Part of a small language model's weights: 8.42M parameters.
Each number is 128 + 24 x the weight over its row's rms, rounded and kept within 0 to 255. Layers, rows and columns count from 0. The size above them is the row's rms in percent of the matrix's.

# layer 6 MLP up, 1024x256, rms 0.138, rows 385-411, columns 128-255
size [ 98 102 101  99  99  99  99  96 100  98 103 109 103  97 104 102 101 103 103 101  98  99  98  94  89  99  99]
[[150 124 148 153 119 150 117 127 117 199 158 108 136 125 109 172 147 135 122 135 150 126 116 145 105 114  88 105 128 121 123 193 148 125 157 118 137 151 153 187  97 112 115 132 131 161 137  69 123 122 138 151 143 116 138 107 125  90  97 113 100 152  78 128 165 132 104 136 137  95 133 131 137 114 158 120 127 151 159 136 109 134 151 122 139 157  98 130 161 125 149  93 139 115  85 135 136 105 129 128 133 158 126  77 138 161 136 106 126 124 131 137 121 112 143 154 131 103 152 113 129 162 155 123 120 176 118 100]
 [138 125  92 108 107 120 136  93 187 173 117 122 151 115 112 151 108 105 150 122 118 138 169 143 160 101 138 122  72 174 138 153 129 142 148 151 130 145  98 127 129 148 114 118 104 140 103 152 108 126 100 117 156 180 116 135 155  73 139 100 112  94 129 167  90 107 131 117 133 119 128 122  95 124 103 115 137 141 153 120 145 141 158 160 114 114 111 131  92 157 138 109 118 151 147 126 166 140 135 125 121 123 167 172 163 139 131 180  95 156 119 124 125 146 147 122 103 151 128 126 121 125 116 143 140 131 116  82]
 [116 139 138 121 155  88 120 134 165 148 147 145 138 146 132 135 125 145 103 147 126 132 153 145 144 135 143 155 134 125  96 102 144 175 116 109 124 155  92 105 152  81  69 140 121 101 133 154 128 127 114 115 118 166 107 181 122 107 122 133  87 105 140 127 135  92  78 123 171  67 128 133 106 163 158 140 114 123 153 119 155 141 189  69 131 123 140  88 111 128 145 138 118 124 136 114 126  93 188 130 152 163 153 168 167 122 127  71 113 109  91 119 133 136 127 141 166 137 146 160 142 159 108  87 161 147 113 106]
 [123  99 142 115  94 143 111 130 106 128 148 122 126 100 119 112 132 143 146 124 130 110 120 133 117 134 115 120 123 122 189  88 142 161 150 104 115 166  87 111 144 163 149 107 153 122 165 113 146  85 139 121 129 138 134 157 104 126 146 137 168 125  98 142 120  85 132 161  86  99 103 144 119  95 106 141 122 172 137 117 103 166 154 132  50 137 112 120 141 132 100 146 145 139 101 125 114 122 129 153 153 139 163 140 170 123 105 162 102 112 162  80 117 143 121 114 138 117  97 130 166 145 143 133 131  97 165 119]
 [144 138 127 132 125 127 105 138 152 134 103 104 130 147 125 154 144 121 136 102 155 140 151 164 118 131 128 119 122 161 124 140 111 123 168 170  94 145  85  92 139 133 109 125 137 155  75 107 125 168 125 160 137  95 131 168  88 135 162 117 143 127 151 102 142 153 164 130 114 142 132  85 105 167 113 108 148 154 134  93 123 109  96 134 114 120 136 149 109 137 139 131 128 124 107 118 152 145 101 184 147  79 132 150 118 101 115  88 141 154 118  97 133 145 120 145 131 156 159  91 128 196 104  98 146 120 125 158]
 [129 152  89 146 148 122 125 127 166 117 142 151 108 168  90 134 123 121  63  98 147 163 134  95 134 129 143 143 128 155 165 151 108  91 158 169 165 164 133 111 122  98  96  96 119 142 148 142 148 100 162  67 107 130 140 143 156 118 128 122 149 150 161 136 113 138 100 111 124 132 122 124 118 153 116 131  95 151 118  73 151 134 129 132 143 127 143 130  96 127 115  90  82 130 115 149 137 107 123 132  85 148 159 109 164 120 177 163 130 140  98 164 153 107 156 130 105 162 144 108 152 101 100 119 160 123 138 132]
 [131 138 117 107 131 154  52 170 140 148 159 135 102 135  70 129 126 120 134 125  76 110 131 124 150 129 127 115 142 152 141 110 116 137 155 109 132 150 143 131 144 140 147 106 151 113 167 116 114 107 118 171 132 119 165 114 145 109  96 153 125 118  90  83 157 146 100 128 138 116 146 129 148 160 109 101 145 127 125 135 110 120 165 111 117  87 115 159 132 144 164 163  88 107 146 136 141 136 145 126 113  87 137 115 163  98 116  97 130 130 108 101 139  94 124 134  80 125 138 155 139  80 146 134 133 182  81 113]
 [133 155 145 144 149 114 138 150  98 120 143 156 130 150 142 112  97 152  94 126 119 114 135 122 169 130  68 103 125 105  89 138 120 155  97 103 103 166  89 145 181 155 142 157  95 128 117 116 136 141 161 122 122 113 127 138 174 109 145 130 108 164 102 117 107 142 111 109 121 113 168  77 101  99 121 117 111 140 134 167 132 113 125 102 116 158 123 121 127  28 137 105 112 120 135 134  97 143  96 133 130 113 134  95 125 153 115 124  91  98 111 125 118 158 137 140  98 118 120 148 126 146 157 114 145 106 131 126]
 [109 156  84 144 139 172 127 142 133 150 153 129 149 108  97 117 108 147 113 122 106 142  97  99 126 105 123 137 127 112 115 133 171  84 130 133 175 130 118 117 125 110 138 138 118 115 147  89 129 140 125 150 136 113 101  96 120 112 103 129 127 126 144 144 128 153 163 144 132 138 122 138 163 144 130  95 126 144 101 123 121 167 123 148  74 190 166 133 118  93 150 158 156 149 108 100 104 135 140 196 107 121 152 121 101  97 117 152 134  67 118 148 119 150 100 101  97 109 142 117  90 134 128 145 134 136 113 133]
 [128  71 127 116  90 149 119 133 127 130 147 105 144  96  87 119 141 147 104 116 120  93 106 162 130 132 135 118 122 163 160 134 123 124 127 173 138 101 110 125 135 137 123 120 116 131 107 114 144 149 172 180 117 144 172 118 127 140 134 165 151 186 133 180 158 104 134 129 117 121 126 130 112 108 133 144 117 121 133 134 129 117 121 124 143 116 166 167 131 138 115 141 142 145 140 145 157  60 136 145 132  93 175  93 161 124 158 160 155 119 103 156  94 159 129  73 121 149 135 163 139 126 122  75 129 115 157 100]
 [ 96 152 128 124 100 142 128 146  98 103 162 101 131 115 136 167 151 148  85 141 133 121  87 139  75 143 160 130 141 123 133 115 156 138 129  82 115 128  97  96  98 138  77  99 111 129 151 148 122 176 102 111 141 129 112 121 128 162 165 112  95 132 156 135  85 124 152 131  86 131 119 130 149 130 125 135  95 136 105 116 126 127 116 157 144 146  82 116 147 145 135 121 151 122 112 161 114 123 128 183 128  83  91 103 112 164 142 124 174 141 153 105 131 137 112 126 115 132  91 143 140 124 107 137 122 139 123 135]
 [145 133 125 100 131  94 117 137 130 132 160 117 101 124 135 155 114 136 135 105 157 132  96 128 113 127 182  95 148 124 134 100 111 103 118  72 119 141 149 111  84 128  73 124 145 170 147 174 128  97  89 176 132  95 107 103 113 133 115 118 107 125 105 119 117 139 116 128 129  92  73 167 107  97 166  88 137 137 153 132 113 106  98 118 132 137 152 157  98 114 161 126 137 146 122 158 132  92 126 152  92  87 186 138 123 152 154 147 117 162 163 134 167 124 124 111  91 165 124 150  91 100 175 146 157  99 104 133]
 [112 123 131 139 115 132 112 161 152  74 145 142  98  97 125 117 153 145 111 139 131 148 113 128 151 159 137 115 130  92 138 147 114 189 109 132 120 121 122  99 151  75 151 112 118  92 141 161 145 171 109 142 139 118 122 126 132 104 169 154 109 123 137 139  93 168 113 139 147 177  93 115 151 161 144 110  92 143 158 124 120 165 165  86 161 125 133 104 116 117  97 151 144 122 108 142 136 186 144 113 113 122 115  91 101 143  84 147  83 144 103 119 159 116 126 153 141 149  78  62  90 132 155 128 126 130 152 114]
 [145 117 100 140 125 114 123 125 156 120 112 141 124 114 113 160 155 136 121  89 138 144 175 169 139  74 120  90 100 133 125 124  57  93 142  76 146 163 142 133 103 174 149 147 120 155 115 116 171 139 111 119 141 171 114 129  91 125 156 113 127 140 157 121 135 138 151 149 154  93  98 115 138  77 162 129  77 128 119 182 143 117 120 142 145 109 142 159 166 131 131 101 121  90 131 165 128 111 128 162 153 160 174 150 135 133 127 116  98 116 133  91  98 207 129 159 145 160 151 110 145 141 112 137 150 109 105 136]
 [114 112 105 121 163 129  70 125 122 105 121  97  94 125  90 152 168 146 161 169 185 124 161 152 124 108 134 134 138 171 103 147 104 151 148 171 165 127 119 108 119 106 178 165 154 141 124 125 116 137 100 117 143 112 114 181 127 149 141 147 134 135 124 123 117 113 146 124 156 145 112 147 131 136 124 139 158  82 178 137 119 114 153 166 140 124 101 112 115 130  82 119  96 114 145 178 101  97 125 130 150 147 109 127 106 145 106 138  85 131 127 130 138 146 102 140 134 127 111  79 158  94 123 138 136 136 141 121]
 [138 151 102  83 126 107 133 106 122  99 120 131 128 125 151 122 144 148 115 140 110 127 156 165 119 110 166 110 144  97 186 115 141 115 143 126 158 152 114 143 167 109 121 124  87 119 130 117 179 123 129 102 142 113 117 129 137 148 107 143 115 181 128  95 120 136 142 150 121 138 107 132 141 156 161 193 106 126 115  98 137 156 127 104 109 127 144 109 146 119 113 140 137 101 101 155 111 142 102 110 138 115 155 117 109 165 106  94  46 103 146 130 109  69 137 177 158 135 109 128 105 123 106  89 157 169 121 124]
 [116 180 114 115 144 104 105 169 135 126 145 127 128 129 123 116 173 131 120  72 145 133 134 171 127  76 155 179 155 140 106  67 131 123 120 126 114 107 143 156 125 112 136 140 100 126  96 145 127 104 105 110 107  83  91 154 113 135 109 102 164  78 124 151  99 100 105 134 126 180  93 125  86 127 131 111 104 100 133 143 120 124 122 102 127 131 108 116 128 119 110 140 172 104 114 130 184 167 172 123 101 116 117 116 120 127 123  96 159  93 114 152 163 135  78 127 134 124  79 106 133  96 130 131 116 152 120 143]
 [118 111  86 144 157 146 167 124 157 123 137  73 121 151 128 131 169 133 149 154 134 127 125 115 160 131 132 107 154  94 131 160 117 112  91 146 120 101 112 142 110 107 140 147 115 147 100 128 145 151 105  88 121 173 145 142 109  99 135 138 135 157 191 155 204 110 171 103 125 110 111 124 104  96 140 172 117 122 165 106  85 107 141 135 110 120 101 131 153 138 132 111 132 101 121 132 172 104 125 154 136 133 125 166 109 142 127 150 108  99 116 159 111 123 147 135 165 110 146 151 144 137  97 124  97 126 151 112]
 [137 148 136 133 143 130 141 126 139 161 113 119 139 116 159 166 159 139 172 147 182  80 113 143 132 112  86 110 126 133 145 135 113 149 113 119  90 119 132 164 158 150 143 119 173  99 111 149 107  95 140 113 140 154  97 122 113 148 151 128 104 127 108  95 138  91 148 120 150 125 150  66 135 101 191 128  84 158 132 160 164  94 137 131 131 167 120 143 149 103 139 153 163 102 104 117 110 127 128 142  77 132 119  96  73 127 127 141  98 129  97 109 167 138 133 120 134 135 120 104 128 111 137 102 114  92 161 133]
 [159 121 108 150 154 129 140 107 126 139 158 176 122 117 119 129 131 129 110 112 185 134 141 132 111 157  86 108  92  75 103 154 150 145 138 132 135  88 129 163 133 163 182 139 149 127 133 141 115 101 113 170 114 155 131 133 117 118 166 119 144 154 128 171 161 155 105 115 136 112 103 108 105  72 183 146  89 142  70 101  81  85 107 163 149 105 126 127  95 148 105 145  79 139 129 148  93 126 113 106 123 128 118 120  99 123 106 140  89 145 150 123 137 138 112 151 138 147 121  84 140 136 113 121  86 100 141 130]
 [113 157 121 119 178 135 130 150 155 129 170  94 130 113  94 123 141 128 153 148 157 127 115 118 128 143 155 106 109 113 135 182 138 126 159 167 102 111 147 127 104 132 103 101 141 136 155 102 147 112 141 141  48 105 114 136 111 166 148 107 115 101 121 138 123  97 136 106 130 137 123 133 126  95  78 144 151 166 140 132 143 169 102 159 154 158 154 148 143 103 147 163 118  99 113 140 135 121  86 116 150 112 156 136 110 152 119 137 167 166 127 118 110  88 101 138 125 131 133 133  91 116 116 113 118 169  62  89]
 [ 55 145 163 161 128 121 127 147 125  70 160 113 109 146 149 154 155 120 111 110 140 143 136 133  93 103 100 168 124  99 161 156 123 105 158 179 146  79 157 166 146 143 140 155 173 137 141 143 157  92 125 140  86 106 112 123 133 151 101 116 111 149 147 140 119 141 133  87 125 117 138 108 111 105 114 161 120 132  97 132  94 128  71 107 119 119 129 111 110 137 119  97 167 118 114 138 151 141 144 151 165 105 126  96 124 132  94 127 144  97 124 111 168 104 136 147 151 124 150 135 165 138  91 114 143 114 158 109]
 [129 140 131 155 145 147 124 116 149 199  77 106 152 147 101 176 129 123 107 113 138 119 103 126 124  87 105 140 162 134  90 107 125 107 112  97 126 124 128 158 102 142 115 133  94 170 146 160 147  72 139 114 165 129  97 178 116 130 112 161 145 135 122 129 170 126  90 126 143 191 168 115 168  83 134 128 126 130  98 131 124 101 123  96 142 143 127 132 147 116 137 149 103 108 162  73 132 100 108 120 143 105 126 145 106 115 148 117 138 145 130 157 149  97 112 153 107 118 142 122 147 135 118 117 106 125 109 127]
 [170 145 135 125 112  93  99 141 117  88 127 100 106 115 109 101 117 145 102 132 131 155 138 134 137 149 138 119  89  99 109  84 107 129 128 147 138 120 159 164 119  97 160 144 167 123 148 160 197 119  91 105 125 147 133 128  95 134 138 167 121 118 148 122 108 125 105 106 128 131  97  96 128 131 107 125 135 165 138 153  92 157 130 148  96 144 118 143  99 133  93 177 158 100 147 129 136  85 130  83 141 144 164 143 158 123 108 128 157  89 151 116 107 144  92 140  91 102 107 111  91 168 120 111 130 148 131 142]
 [172  97 122 120 146 123 153 152 153 105 156  99 101  94 133 125 146  98 138 135 141 148 127 149 119 159 144  92 153 149 166 165 136 111 159 134 107 153 124 150  90 149 106 115 146 141  88 137 114  94 168 115 147  96 123 136  89 147 137 111 116 141 114 126 102 114 114 189 103 144 130 133 147 114 144 170 127 119 103 145 170 110 152 137 124 105 126 118 187 104 138 127 118 113 147 105 143  85 154 140 109 139 122 118 111 131 121  93  90  97 107 146  81 151 132 108  93  93  91 135 118 167 142 130 160 112 110 153]
 [135 100  95 162 120 134 124 122 156 169 113 117 139 173 172 113  81 170 144 113  97  87 164 126 158  73 164 131 124 107 132 153 157 125 103  70 139 159 153 158 119 102 141 136 105  98  90 137 137 144 151  92 119 116 127 113 125 105 156 125 128 153 141 130  83 127 124 123 119 114 157 137 113 136 153 103 138 135 116 153 117 155 117 111 130 126 108  97 145 137 107 123 139 135 104 125 101 173 185 139 134 171 121 121 110 122 157 150 139 146 113 146 162 110  78 153 130 173  77 163 124  86 117  92 100 145 141 107]
 [140 101 113 125 141 126 153 113 128 124 152 175 123 125 110 110 132 172 167 110 104  99 147 110 152 112 128 120  73 139 122 153 154 123  94  97 111 139 120 142 125 125 147 139  77  89  81 127  86 130 121 120 139 153 131 125 105 122 130 146 143 131  93  40 135 106 124 138 140 143  70 152 117 133 118 182 103 111 154 111 143 165  87 142  95 184 143 158 154 132 173 149 125 105 132 105 152 175 123 176 144 111  88 133 127  96 139 112 130 100 113 130 133 121 118 137 112 136 142 138 138 158 105 135 134 144 147 123]]
# layer 6 MLP down (transposed), 1024x256, rms 0.0707, rows 385-411, columns 128-255
size [ 98 102 100  95 100  98 109  93 100  97 100 110 105  93 101 108  97  98 105 110 100  93  94  96  95 100  97]
[[151 123 171 164 135 162 140 150 131 128  94 114 149 128 112 171 101 154 123 138 179 117 101 144 129 115 123 171 107 146 175 173 122 118  84 104 136 112 176 102 139 140 129 100 108 123 147 155 175 134  88 169 120 174 118 114 134 124 106 174 169 112 119 160 126 121 100  83 105 136 117 111 157 105 123 120 149 105 139 142 118 129 158 153 137 112 126 172 116 149 101  66 124 150 117 128 126 118 137 118 162 141 114 125  94 161  92 130 160 140 137  89 171 113 117 182 123 124 130 117 144 120 143 107  85 148 113  99]
 [ 98 161 137 144 156 134 146 107 107 104 134 146 118 140 117 126  94 132 133 124  61 111 110 145 134 151 146 118 158  92 123 143 133 116 136  82 118 119 158  90 151 112 163 104 106 158 112 140  83 129 159 133  79 138 137 130 137 110 171 159 172 118 129  93 140 144  73 149 104 120 122 125 177 150  84  96 117 150 127 114 115 106 146 163 140 119 120 146 136 129 131 129 126 114 128 118 108 117 152 101  94 170 111 111 129 119 113 140 142 111 114 130 179  97 146 150 132 121 131 122 107 121 113 153 128 122 111 131]
 [140 112 103 119 148  98 147 111 100 157  95 114 150 147 123 109 135 174 140  63 143 102 115 149 149 117  68 134 147 132 147 138 138 152 146 107 136 102 122  99  96 105 129 126  96 127 137 121 109 161 144 128 100 139 117 130  85 158 111 124 154  70 152 120 114 119 124 136 100 152 120 153 111 139 126 194 144  87 158 147 122 110 161 130 109  93 124 124 122 157 111 135 127  94 137 117 112 102 130 138 133 110  97 167 105 112 146 155 134 145 112 127 130 117 129 146 104  84  97 108 138 149 109 123 143 127 114 141]
 [150 119 149 154 163 125 137 124 139 105 106 114 184 128 117 149 118 124 124 139 127 123 110 159 131 122 175 133 107 137 103 134 150 154 143 118 137  91 137 144 121 132  64 155 155 121 104 115 125 152 117 120 102 131 154  90 162 107 107 119 152  66 125 163 122 198 154 147 129 134 144 126  98 156 122 118 148 107 108 151  84 100 110 104 143 158 156 156 136 108 163 155 116 129 133 109 146 116 167 106 125 135 118 115 109 145 132 110 135 100 153 128 140 105 137 129 124 137 182 120 121 154 133  89 147 183 141 134]
 [128 141 142 156 137  97  89 168 148 186 123 112 153 156 164 152 136 103 153 141 144 132 143  92 117 101 127 169  79  95 117 145 138 160 127 146 136 135 103 144 108 156 114 142 124 131 119 114 123 138 111 120 118 170  92 165 182 150 116 140 133 109  94  98 118 101 128 152 120 137 128 103 167 119 153 118 132 133 132  93 141 162 140 151  86 129 154  75 140 118 126  79 132 129 145 114 146 141 154 125 116 112  70 141 175 113 121 128 209 143 145 127 112 119 115 120 140 122 158  94 160 119  89 169 166 130 160  92]
 [ 67 149 111 126 156 140 145 140 101  99 137 104 142 135 133 145 131 147 197 151 135 128 135  94  83 150 107  86 104 111 133 136 148 134 140 152 126 139 129 134 128 128 151 108 112 124 120 111 162 174 100 108 137  73 119  89 160  92 135 141 112 140 108 123 117 123 120 139 144 156 147 121 130 131  88 115 148  80 117  85  93 113 169 170 102 149 136 120 121 150 119 118 133 150 156  91 128 130 140 129 108 141 118 169 120 105  95 138 115 130 160 158 102 129  94  94 104 127 140 108 111 102 139 127 133 131 117 137]
 [147 104 111 139 155 107 127 138 144 107 127 189 119 130 168 157  99 114 115 135 164 151 156 153 110 132 141 153 173 108 110 130 133 108 156 136 117  63 118  83 149 110 129 121 130 132 129 165 160 148 187  92  92 148 135 129 117 123 109 133 138 100 131 113 140 109 152 152 136 123 137  88 107  86 120 120 151 133  80 113 129 123 117 147 143 108  97 129 117 124 145 153 135 115 127 113 117  94 152 164 122  97 135 146 131 156 151 155 109  83 159 128  76 191 123 116 177  57 114  81 126 139 122 121 155 102 132 184]
 [117 145 148 133 108 138 106 141 155 151 115 135 138 129 129 109 163 126 109 123 127 138 104 135  79 129 152 111 152 148 156 111 135  82 148 118 161 104 136 137  97 138 131 105 151 176 145 117 120  97  96 132  98 128 143 115 106 112 123 141  93 110 163 137 146 173 151 168 137 164  96 121 143 151 124 152 120 115 147  80 142 157 139 102 122  87 176 143 150 179  88 126 149 133 137 134 139  89 130 125 115 155 153 161 143 124 105 116 150 161 113 112 113  89 125  91 143 153  79 139 137 107  74 135 149 142 146 107]
 [160 107 177 109  88 125 109 142 126 136 152 162  97 119 150 126 179 143 115  76 126 142 198 144 152 112 119 129 103 117 130 171  84 116 117 142 146 135 141 156 134 128 110  78 174 121 111 158 134 152 152 142 120 128 150 108 109 117 156 161 120 156  98 105 103 110 112  89 126 109 145 138 137 163 154 122 138 142 144 147 142 109 121 120 110 120 136 129  79 132 122 144 116  89 126 138 155 128 122 105 109 149 149 174 165 141 125  93 131 129 138  80 135  99 165 123 122  76 119 149  94 163 102 120 180 112 124 147]
 [165  89 165 141 172 167 165 162 107 143 168 117 122 158 114 101 130 144 120 105 101 182 125 114 105 116 147 158  94 108 134 123 135 185  99  95 140 107 124 149 152 144 127 115 148 147 154 128 118 134  86 137 131 132 122 102 143  82 128  87 105 128 102 119  72 147 133  95  90 130 163 146 153 134 128 116 108  55 146 152 136 128 176 145 104 171 138 134  80 130 153 132 127 164 135 154 114 136 123 137 121 105 151 109 137  89 107  97 121 174  99 103 141 107  92 135 188  87 116 132 116 185  93 121 156  93 113 121]
 [169 152 130 117 117 125 105 144 153 141 143  98 113 135 165 111 145 143 145 129 138 112 171 121  99  86 154  95 126 129 153 128 123 104 143 116 124 177 142  82 140 119 107 104  81 135 136 111 150  99  94  83 109 157 139 126 118 121 148 145 140 103 136 115 116 152 128 130  83 125 101  81 142 151 180 121  85 175 124  73 167 150 142 141 112 163 101 149 166 125 136 133 124 108 143 114 113 156 170 147 109 125 110 177 112 132 135 172 142 119 116 192 141 144 151 123  73 175 102 176 178 155 102 123  84  87 147 138]
 [119 133 102  91 151 123 172  85 122 111  93  98 156 163 137  89 103 143  98  92 118 132 140 106 117 110 144 138 125 144 146 113 127 102 108 136 105 132 162 132 120 193 113  98 152 102 140 175  94 142 127 100 173 153 135 132 124 100 123 141 102 113 138 123 165 119 124 159 156 109 139 129 136 119  96 143 108 114 130 108 115 125  90 146 141 141 102 153 136 167 156 108 140 106 154 190 133 150 106 126 151 104 135 116 135 104 142 171 105 107 183 124  85 114 148 160 109 160 132 133 133 114 109 107 115 131 129 124]
 [142 142 139 167 120 109 110 138 140 119  92  99  91 111 135 144 162 148 104 127 140 113 120 124 106  85 121  87  95 104 100 118 128 148 109 148 132 124 136 123 127 150 139  89 144 118 109  96 150 140 118 124 132 108 134  88 136 122  73 101 142 115 148 210 145 132 122  66  92 155 162 153  99 101 133 108 130 171 115  69 102 140 171  93 120 136  99 156  93 127 144 112 123 147 115 135 103 132 116 108 132 132 145 145 109 114 128 139 151 124 132 157 148  75 114 138 115 116 132 120 109 134 116 171 120 122 116  98]
 [141 160 143 139  95 119 122 162 113 136 173 159 113 163 120 106 125 114 178 164  91 129  84  97 145 126 142 153 128 156 127 157 115 142 130 122 115 156 112 137 161 107 127  89 135 128 152 151  83 155  92 125 123 115 140 126 150 112  96 167 136 102 111 192  99  94 126 124 106 157 137 142 122 155 110 135 140 107 118 125 133 155  89 101 115 116 148 120 105 104 135  97 126 122 110 113 126 131 184 159 143 117 149 119 107 118 148 127 129 151 105 143 148  76 121 115 117 113  96 169 125 127 116 167 134 185 149 116]
 [165 193 135  82 166 107 172  96 160 143 159 106 105 122 154 120 110  86  82  92 123 121 159 157 150 132  77 132 126 108 136 105 109 115 162 117 122 111  73 132 134 143  78 140 138 147 135 111 135 107 195 157  95 104 144  96 171 130 129 105 119 130 154 149 144 104 143 150  99 127 175  97 104 100 119 137 118 135 111 130 147 144 130  95 106 158 130 124 116 145 120 139 125 132  95  85  95 144 138  98 128 163 114  71 124 133 113 124 156 105 104 135 124 121 154 125 129 165 188 132 100 139 123 119 100 120 107 130]
 [104 158 138 117 184 147 180 134 144 106 137 130 105 132 132 123 133 152 144 143 109 148 155 131 100 110 101 127 156 109 113 153 138 125 123  99 137 127  78  98 128 117 128 139 111 149 120 105  84 172 124 153  89 125  71 129 118 145 147 163 160 131 165 153 102 140 162 130 105 145 134 168  88  93 146 120 127 148 139 124  95 107 135  87 127  82 145 145 121 126 133 135 158 169 133 129  88 158  98 115 128 130  95 140 102 113 160 121 156  60 121 136 150 101 107 100 106 178  84 125 141 105 101 113 149 131 124 142]
 [135 158 121 133 164 113 108 124 150 132 112 112 144 167 141 108  89 139 130 115 101  33 103 135 135 120 135 119 104 130 146 130 120 140 138 128  99  86  98  92 116 152 138 138 149 126 126 151 110 163 114 112 164 133 146 106 138 118 137 148 176 110 166 147 130 110 119 107 119 100 123 168 108 118 112 147 116 157 111 167 137 121 136 132 135  98 173 129 191 173 103  81 115 128  97 134  94 156 131 125 132 123 138 101  95 112  90 102 127 143 139 108  96 141 112 133 119 125 200  60 117 141 116 194 159 120 123 163]
 [112 128 111  93 123 122 101 117  49 138 127 173 126  98 133  90 145 109 106  93 123 142  89 136 132  87 117 126 154 158  88 126 144 131 120 121 148 153 166 118 156 138  97 114 119 118 147 140 119 136 163 138  96  72 147 118 109 130 116 154 112 106  57 147  97 154 111 108 108  92 145  90 115  79  94 145 135  60 106 106 119 152 146 112 123 123 137 173 128 148 131 132 112 143 154 153 139 163 102 138 171 121 136 125 155 135 123 150 130  90 121 121 161 133 145 120 176 134 114 116 151 104 119  93 133 111 141 154]
 [162 113 126 126 111 146 125 156 179 175 157 149 124 156 114 134 137 151 104  83 147 135 154 146  95 156 122 108 109  82 131 126  99 125 141 137 141 157 138 104 139 151 149 147  82 170 139 146 157  69 158 129 119 145 182 140 142 116 141  77 103 101 115 140 126 112 177 101 125 217 130  89 141 112 130 194 105 128 107 125 128 130 130 105 150  96 112 151 109 135 114  94 120  98 116 127 122 143 105 122 131 162 142 115 102 144 124 161 148 127  98 104 132 169 177 127 119 121 133 134  87 195 129 155 120 131 118 152]
 [110 103 124 177 154 110 191 125  99 178  68 101 120 128 119  92 116 128 126 122 128  81 122 133 130 107 151 131 150 118 115 105 151 155  95  72 129 109 140 110 113 109 131 118 102 119 152  93 101 112 107 135 121 150 130 115 124 142 141 122 171 146 126 172 119 159 139  92  59 204 127  81  83 124 131 121 128 162 138 115  87  94 123 157 128 142 154 156 136 168 137 134 143 131 124 113 121 153 149 112 113 122  87 180 151 125 103 133  97 157 158 111 118 119  99 114 126 133 130 102 146 117 155 136 142 103 157 156]
 [136 136 169 138 163 104 167 117 136 109 134 107 157  75 141 123 146  94 129 142 131 134 114 127 157 150 136 131 144 114 157 134 127 124 122 162 112 145 105  83 137 163 116 110 128 183 112  71  85 136 126 119 142 157 127 131 130 122 109 138 162 112 135 102 145 114 108 116  98  83  71 141 139 135 110 130 125 142  95 153 106 118 135 108 175 172 115 128 163 159 144  95 127 120 125 140 117 119 145 117 149 125 118 131 121 129 100 135 137 120 130 118 144 120 123 113 128 142 150 112 130 161 128 126 140 152 123 119]
 [142  70 132 139 112 121 164 135 141 120 154 138 151 142 174 122  89 139 154  92 146  79  99 114 143 130 170 107 107 157 124 192 104 103 136  87 141 172 128 105 142  97 127  98  84 119 152 119  96 138 121 104 120 135 133 152 188 128 134  95 154 148 115 121 121 119 160 147 149 168 134 131 141 136 136 140 125 145  87 160 125 125 148 152 105 150 154  88 122 106 124  71 119 156 132 149 144 120 157 191 117 143 103 112 125 142 113 101  89 157 107 146 131 160 113  92 114 108  86 177 138 142 133 132 103 139 114 119]
 [129 102 119 129 115 130 110 155 121 126 160 122 112 142 160 107  86 136 141 150 135 133 127 167 138 143 122 111  96 113 141 106 128 139 111 168 173 148 114  95 112 132 109 104 111 118 131 122 127 149 146 102 101 149 106 129 130 127 133 121 106 115 159 107 142 111 154 152 128 163 136  79 101 143 104 157 123 142 154 141 106 124 105 114 111  92 107 101 107 145 101  77 112  87 145 131 152 171  73 127 186 166 170 106 160 168 118  95  72 142 110  72 133 148 141  84  70 117 136 161 138  81 149 161 150 141 134 143]
 [155 109 145 140 160 147 134  98 123  87 134 137 159  95 170 167  94 101 158 110 179 145 166 132 134 133 121 145 140  97 198 108 162 102 138 137 126 128 148 114 117 127 114 118 124 146 115 159 107 114 112  80 130 136 116 110 106 120 142 168 167 126 110 101 133 114 119 127 128 161  98 126 102 162 149  84 169 127 127 136 141 114  86 129 165 141 121 107 160 137 120 137  62 125 141  90 171 157 114  84 141 116  91 103 167 152 146 135 130 159 132 141 172 103 159 105 141 101 136 118 151  80 111 135 159 112  92 100]
 [140 148 125 129 113 154 161 127  97 117 103 115 141 116 135 155 135 121 141 107 133 144 102 140  90 148 142 141 118  78  91 129 136 105 147 166 105  69 139 114 127  75 152 150 124 125 137 114 136 135 107  98 147 153 127 111 161 130 112 115 138  93  79 129 174 135 114 124 116 241 140 171  88 155  84  90 166 119 124 141  90  94 144 150 177 139 142 100 130 112 136 127  86 126 149 149 140 147 133 125 160 165 146 112 115 150 140 125 117 119 106 161 165 111 112 151 107 118 113  94 130 152 118 127 145 129 117 118]
 [127 168 124 155 138 131 144  98  55 127  91 134 171 132 152 141 113 116 153 143 115 152 165 158 165 121  96 142 107 143 143  95 114 117 146 172 146 132 140 159 155 139 129 107 110 158 115 125 144 145 125 133 180 183 147 123 130 108 133 116 113 116 145 110 152 108 120 126 125  54 143  78 151 124 139 137 154 139 114  79 151 165 132 147 133 148 180  94 148 140 120 167 163 130 136 152 145 156  80 125 154 132  93 133 141 115 136 144 122 156 107 151 150 132 131 115 127 111  88 144  94 135 124 105  64  91 121 119]
 [ 88 113 132  94 110 134 137  54 115 131 187  87 138 117 142 154 143 125 146 151  79 162 166 130 107  99  86 109 133 163 136 147  70 167 119 132  97 114  96 125 121 138 135 118 133 116  96 153 133 120 134 149 137 131 108 161 122 131  78 135 144  95 161  95 162 125 141 128 134 147 107 124 131 100  97 130 157 130 137 110 120 168  97 160 118 132 102 100 177 152 123 101 138 158 132 114 103 132 128 118 111 192 149 122 169 128 126 121  97 161 143 139  78 175 119 115 122 104 119 157 127 151  85  94 122  84 134 140]]